config = dict(
    num_hidden_layers=11,
    hidden_size=160,
    num_attention_heads=5,
    num_key_value_heads=5,
    head_dim=32,
    intermediate_size=640,
    vocab_size=576,
    hidden_act='relu',
    norm='layernorm',
    norm_place='pre',
    norm_eps=1e-05,
    positions='learned',
    qk_norm=True,
    attn_scale=0.177,
    bias='all',
    tie_word_embeddings=True,
    parallel_block=False,
    init='normal',
    init_std_qkv=0.0141,
    init_std_o=0.00301,
    init_std_up=0.0141,
    init_std_down=0.00301,
    optimizer='muon',
    learning_rate=0.0083,
    lr_mult_down=2.0,
    beta1=0.95,
    lr_head=0.00462,
    max_grad_norm=0.5,
    warmup_steps=66,
    schedule='wsd',
    decay_fraction=0.695,
    decay_shape='linear',
    final_lr_fraction=0.05,
    batch_tokens=16384,
    max_seq_len=512,
    doc_mask=True,
    z_loss=0.0001,
    train_tokens=105500000,
    max_steps=6440,
    dataset='wikipedia_en',
)
Each number is 128 + 32 x the weight over the matrix's rms, rounded and kept within 0 to 255. Layers, rows and columns count from 0.

# layer 2 attention key, 160x160, rms 0.169, rows 54-63, columns 0-159
[[153 138 128  96 137 132  71 144  93 170 154 158 114  93 103 192  91  76 149 139  91 133 120 176 167 181 112 139 161 150 110 157 140 185 127 119 153 198 101 161 128 146 138  52 116 143  79 129  82 107 136 139 121 152 106 159 149 148 148  93  93 184  96 119  98 112 135 120 117 147 137 179 121 143 144  99 164 117 149 126 118  43 132 182  83 107 114 164 114 155 131 160 156 156 134 135 128 158 105 138 159 114 149 131 107 121 116 115  94 112 157 104 148 144 146  96 155  80 122 114 115 119 117 139 191  52 115 100 140 154 147 136 148  66 117 124 114 171 122 135  80 129  88  98 101 114  78 144  85 116  91 130 174 131 113 143 124 166 147 125]
 [133 169 102 126 157  91  97  86 139 117 122  76 107 127 139 139 116 135 108 181 100 147 142 106 182 117 126 161 120 143 128 107 146  92 162 174  89  94 134  95 147 152 127 127 111 177 102  97 106 119 119  98 180 129  96 130 141  96 167 116 134 161 149 118 104 119 112 110 148  90  76  96 101 128  84 106 140 149 145 128 161 137 113 126  78 133 188 145  98 168 104 121 131 144 105 146  90 129 151 182 153 110 145 108 106 182 132 123 161 129 175 114  90  49 116 129 154 159 141 133 165 157 147 106 102 148 168  72 129 136 110 131 103 114 114  67 157 108 108 119 175 154 129 109 110 193 128 148 141 130 130 139 101 126 162 147 115 146 132 172]
 [132  96 145 109 136  97 151 107  83 118 160 126  93 187 167 154 140 148 186 133  93 125 110 128 140 170 142 163 111 137 156 129 144 174 101  83 164  97 102  93 107 135 136  99 109  83 136 130  85  98 105 157 131 119  63 151 114  92  88 159 108 155 172 137 126 124 164 137 164 157 136 104  69 158 115 151  61 172 106 143 157 174  93 147 106 120  72 103 148 138 164  81  65 165 143 107 161  99 113 167 146 136 121 161 134 174 122 137 154 152  79 162 175 101 109 159 177 125 158  61 148 114 140 145 149 168 148 136  86 124 142 133  82 165 113 122 138  86 155  81 124 112 137 154 118 105 160 110 138 114 130 170 113 121 104  73 142 112  97  94]
 [112  82 127 174 105 154 170 128 174 123 145 121 109 121 124 118 158 151 137 181 125 113 154 135 183  78 135 120 177 130 101 111 150 139 112 124 140 116 119 178  81 105 103 142  79  99  97  87 109 140 107 116  89 111 152 136 159  79  96 100 195 124 201 178 165 124  86  75 145 157 164 102  94 162 126 136 127  84 118 106 125 129 164 178 169 167  68 143 151 162 100 144 158 104 199 124 115  91 149 122 168 118 145 147 133 157 152 121 122  87 140 104  97 120 130 174 124  60 125 140 146 138 125 127  91  54 109 102 180  78 107 122  73 133 187 162 150 157 124 110  78 136 156 102 133  83  81 171 125 163 139 121 135 112 143  81 162 135 110  98]
 [142 149  95  89  91 127 165 116 138 154 136 137 101 154 148 175 115  83 119 126 145 124 129 132 155  98 173  63 134  30 143 171 143 137 148 160 147 102 141 101 125 116 161 135 153 116 123 136 142 104 122 133 143 170 100 153 124  92 162 108  97 132 120 135 181 126 155 186 141 142 141 176 101  90 142  91 130 156  81 115 114  80 139  93  82 130 117 149  94 149  90  99 145 155 131 106  81 138  62 111 105 163 122 140 119 140 112 112  72 102  87 107 172 116 150 130 131 170  73 188 140 140 143 115 135 130 119  84 131 144 154 166 134 123 153 149 174 133 162 121 112 117 138 115 110  51 114 169 126 106 156 147 149 152  97 166 100 142 133 167]
 [ 90 150 122 122 135 179 192 165 135 133 100 135 217 163  82 116 149 166 150 125 145 179 168 115  78 120 112 154 121 119  61 101 133 167 111 121 114 144 186  98 141 134 112 162 150 130  95  99 110 102 198 108 162 121  98 156  85 113 131 135 154 154  94 113 127 144 119 128  90 103 127 118 113 129 144 103 130  47 157 131  93  63 131 118 144 132 124 167 136  67 144  90 121  90  78  97 149 107 232  87 102 127 126 172 134 145 149  39  99 126  24 130 128 113  77 163 133 153 182 103 155 112 100 141 146 120  97 149 192 174 189 152  88 129 126 134 113 131 158 123 160 117  66  80 157 149 209 142 178  50 132 121 207 164  55 125 116 190 154  82]
 [156 158 127 105 181  88 122 126 126 161 103 145  98 109 103  97 135 144 138 128 124 125 167 130 118 175  97  79 153 121 119 141  99 125 213 152  86 120 132 173 122 128 141 113 169 126  95 200 113  96  84 119 140 147 116 150 126 102 129 109 125 114 115 120 160 191 167 146 104 105 105 170 105 166 135 154 120 156 153 162  96 154 129 138 101 129 101 106  90  90 129  84 123 140 160 154 116  97  67 162 133 144 120 177 125 143 120 130 132  90  92 115  67  90 146 102 156 150  95 103 109  46 160  95 131 106 126 129 109 110  94 135 113 162 146 115 130  90 180 151 153 155 101 131 164 107  99 149 139 100 142 133 139 118 125 176 131 109 146 100]
 [131 110 143 136 132 121 129 119 130 189 140 153 173 173 105 125 127 159 158 157 137  89  93 117  85 133 118 133 134 170  89 170  84  76 113 127  82 122 117  95 122 119  88 109  81 120  81 147  87 114  89 114 142 174 113 125  94  95 121 137 137 125 151 113 163 187  86  95  60 106 111 179  90 108 149  91 156 130 172 114  71 116 212 100 155 147 107  79 202 147 141 141 133  99 143 148 104 143 178 151 131 174 124 122 167 156 116 150 159 103  99  85  97  36 147 149 139  88 120 179 102 136 131 145 113 189 142 133 159 156 172 137 120 175  95 158 128 173 121 102  94 160  77 125 139 154 117 100 199 106 119 153 151 113 131  51 160 123 133 101]
 [112 110 107  54  84 109 155 161 119 101 192  62  57  92 122 132  70 137 124 122 144 135 137 113 138 238  83 122 122 149 123 104 109 153 114 160 130 173 208 107 163 149 153  76 104 128 104 142 120 162 166 123 146 125 105 109 143 154 148 105 101 134 152 158  75 128 119 160 129 142 149 113 155 118  80 111 107 124  94 138 149 100  82 195 121 153 128 140  78 168 147 112 170 133 111  90 117  91 104  96 137  85 128 175 118 126 112 109 161 141 180 129 144 163  99 115 114 123 182 119 144 122 129 165 105 104 142 144 177 108 205  76 191  97 174 184 155 159 144 149 180 146 125 101  89  92 150  47 127 149 135  99  91 165  85 173  71 116  98 138]
 [163  73 124 115  96  99 148 121 129 123 149 123 139 107 109 190  89 158 123 148 120 129 158 110 160 135 153 162 135 132 140 127  96  76 180 166 141 136 179 148 121 138 158  70 139 120 111 111  71 132  85 106 124 151 137 167 152 111  71  86 121 114 106 144 105 133 180 132 100 115 120 134 121  85 119 112 140 106 113  67 110 118 141 128 111  90 152 107 127 214 142 122 143  88 130 134 123  39 119 125 128 157 184  79 110  79 124 137  94 164 128  64 130 160 126 152 155  99 189 171  86 136 146 217 147 197 140 113 105 167 138 148  81 183 182 165 144 147 149  83 168 138 101  82 149 134 130 174  89 104 105  91 130  61 194 115  76 158 145 113]]
# layer 2 attention query, 160x160, rms 0.194, rows 55-63, columns 0-159
[[144 150 191 168 126 186 108 156 135 141 183 127  90 134 135 130 127  89 127 128 152  92 133 107 150  44 160  95  84  90 138 119 102 113 147  66 142 167 162  97 105 132 111 122 136  80 137 147 165 122 186 110  69 159 115 179 151 107 155 127  99 143 160 141 127 176 101 135  99 141 159 137 124 123 139 188 126 134 144 132 129 126 112 100 153 161 128 165 146 209 149 140 182 115 118 128 136 127 150 145 137 128 161  90 142 148 144 131 116 157 154 132 144 156  87 118  71 108 107  81 113 119 157 130 130 102 125 107  85 105 114 129 127 141 144 124  97 135 139 114  68  74 132 159 100  83 100 134 161  94  80 143 123 126 160 157  62 110 120  38]
 [ 90  86 131 133 149  96 130  53 110 147 157 166 106 118 163 181 142 107 188 107 106 166 120 133  74 167 130 163 131 144  43 130 111 119  82 166 128 141 134  92 116 101 162 119 169 126  91 147 138 180  86 161  94 120 182 132 148 126 143 161 126 132 156 139 129 104 133  72  76 155 118 161 155 108 112 125 120  75  99 163 166  88 108 100 122 168 163 130  93 103 183 142 103 164 136 148 142  67 186 120 165 142 157 114 157  79 140 104 101 143 106 107  85 139  92 146 120  84 152 172 163 160  67  94 119 165 133 145 100 103 100 130 135  95 122 166 106 108 111 193 138 165 124 144 167 102 164 157 167  93  92 122  79 133 142 126 137 159 143 126]
 [122  81 112 103 125 124  70 148 120 125 113 121 141  86 120 137  97 155 136 114 194 149 123 110  91 107 145 130 132  85 123 178  79  99 142 137 141  92  83  89 149 139 160 117 191 220 143 135 134 103 126 153 153 102 156 122 161 164 112 154  28 118 149 102  98 112 144 136 163 140 152 124 160 186  88 176 143 148 135 152 170 119 167 105  63 157 151  81  91  93 126 116 103 145 113 131  73 136 108 160  92 215 145  99 146 131 114 154 229 154 114 136 131 150 147 129 128 170 122 157 166  74 113 140 141 139  85 124 129 145 122 171 169  77 120 113 126 100 176 139 126 154 114 137  96  94 155  92 101 131 102 124 114  88 112  98  52 105 130 170]
 [101 118 132 148 121 137 153  99 132  83  66 110 146 116 134 113 158 167 120 146 108 159 138 104 130 147 131 136 132 200 123 162  93 196 129 139 114  54 163  88  84 195 112 140 126 160 116 128 136 132 147 204 112 123 156 125 108 154  96 112 176 128 121 158 117 107 158 115 139 117 142  66 139  91 136 125 135  86 137 143 121 151 144  59 150 118 170 147 158 188 150 129 138 118 136  95 161  66 113 171 125 147 134 130 109 112 157 137 112 155 126 121  87  82 133 125 127 108  93  95  99 171 163  92 165 113 105  72 102 141  75 126  78 118 186 131 135 101 114 142 123  79  93 134 159 138 170  83 157 106 135 118 120  99 141 156 163 151 179  96]
 [ 88  93  95 160  84 105 167  98 148 112  90  99 123 150  73 104 166 114 165 129  80 136 117 171 210 149 117 115  96 131  87 177 149  92 104 151 179 194 132 156 152  94  97 176 127 112 129 143  94 130  79  44 122 138 171 114 107 178  96 140  82  93 211 117 146 166 103  92 129 124 149 163 163 172 137 141 168 117 139 124 103 133 199 111 106  95 192 132 123 193 177  98 120  90 156  76 122 171  92 120  57 134 146 121 116  94 225 118 135 124 145 172 127 156 136 118 118 128 161 149 153 149 136  88 120  73 179  93 140 133  99  91 155 115  92 113 138  93  89 138  99 113 111 128 143 196 145  90 132 171 107 177 113 101 153 144 108 106  77  91]
 [135 145 153 146  95 149 137 115 112  90 189 131 188  98 135  92 113 145 133 142 140 139 165 170 139 129 200 113 130  82 112 127  99 154 173 127 102 104 153  89 125 184 132  84 100 116 121 109 136 161 104 161 123 119 118 120  94 148 106 101 129 165 119 141  70 179 152 145 136 187 121 125 185  62 114  66 116 133 146 155 159 157  89  89 125  83 104 131 132 175 106 126 148 123  96 128 117 137 170 151 121 116 157 137  49 132 162  88  72 189 204  76 146 147 114 129  70 132 143 119  72 135 151 144 142 136  95  95 142 143 113 115 118 145  79 125 126 127 101 120 108 113  92 157 102 146 108 137 104 130  83 144 158 184 153 178 154 156  74 148]
 [150 158 100 190 214 135  86 109 109  80 161 132 134 156 130  84 158 118 108 161 121 125 144 128 173 118 152  77 108  89 138 153 163  46 125 110 140 100 144 171 141 139  90  36 146 128 140 130  89 106  77 135 144 138 127 162 137 114 143 135 124 117 167 175 135 112 149 131 163  80 113  89 162 160  59 200 102 196 185 118 187 124 119 167  74  80 149 104 160  89 130 113 107 145  88 130 131 136 114 134 156  98 162 137 139  95 136 101 147  76 148 150 114 169 108 110 109 136 165 108  86 161 104 205 130 101 132  78 124 126 108 150 176 123 150   8 195 145 130 142 143  90 153 162 129  93 102 124 110 113 123 103 127 120 147 125  97 130 123 162]
 [127 160  74 171  97 117  75 141  87 141 117 118 106 124 204 180 109  91 133 158 135  52 118 121 136 140 158 120 110  87 174  92  99 132 139 102  99 183 158 126 136  70 113 121 132  90 120 115 111 103 154 103 201  64 158 114 173 148 116 112 101 162 124 151 160  46 137 121 145 132 122  98 182 116 132 107 153 125  70 106 150 192  78  75 122  74 138 149 151 111 123 136 163 123 180 159 187 178 135 121 123  55 160 142 142 186 116 145 163 130 148  82 171 115 108 160 104 156  62 100 152 138 183 126 136  61 112 162 132  92 144 139 154 181 131  58  78  99 133 182 115 157 115 114 135 162 190 157 124 145  80  41 148 118 139 171 157 119 136 113]
 [138 126  70  96 160 168 153 169 115 173  88 121 168 161  75 157 153  78 116 107 180 158 107 160  48 124 135 135 164 110 105 169  45 148 105 137 120  98 129 168 200 149  76 116 151 122  68 122 148 135 127 135 103  73  98  94  40  88 110 116 164 101 114 192 141  71  69 101 111 131 115 118 142 109 152 189 139 107 113 223 123 122 145 115 130 118 152 139  86 120 120 193  71  65 136 177 188  66 133 141 130 148  77 131 154 141 187 151 103 161 182 168 143  78 148 126 109  58 167 144 179 103 164  99 143 102 143 157 133 107 130 127  78 171 116  63 101 143 129 114 126 120 124 111 191 168 178  77 160 141 150 154 102 157 197  84 192 118 110  99]]
# layer 2 attention value, 160x160, rms 0.191, rows 32, columns 0-159
[[185 131 124 102  97 180 136  84 138 113 109 120 121 114 120 161  96 151 156 129  86  71 161 156 123 149  72 102 173 199 137  88 112 111 132 123 111  47 126 127 200 146 145 163 113 161 123 141 156 104 112 111 149 119  90 107  92 125 148 135 171 184 179  60 127 136 114 121 157 148 162 145 136 155  97  87 165 104 101 145 126 164 137 119 102 116 193 153 170 120 141 127 136 151 115 165 112 110 145 117 135  65 158  90 146 155 112 132 146 127 115  60 157 142 145 129 147 161 175 126 128 140  77 103 186  89 141 101 156  67 124 132  70 160 142  97 109 121 146 139 135  77 155  80  80 139 181  72 126 166 107 105 151 106 147 117 104 148  99 167]]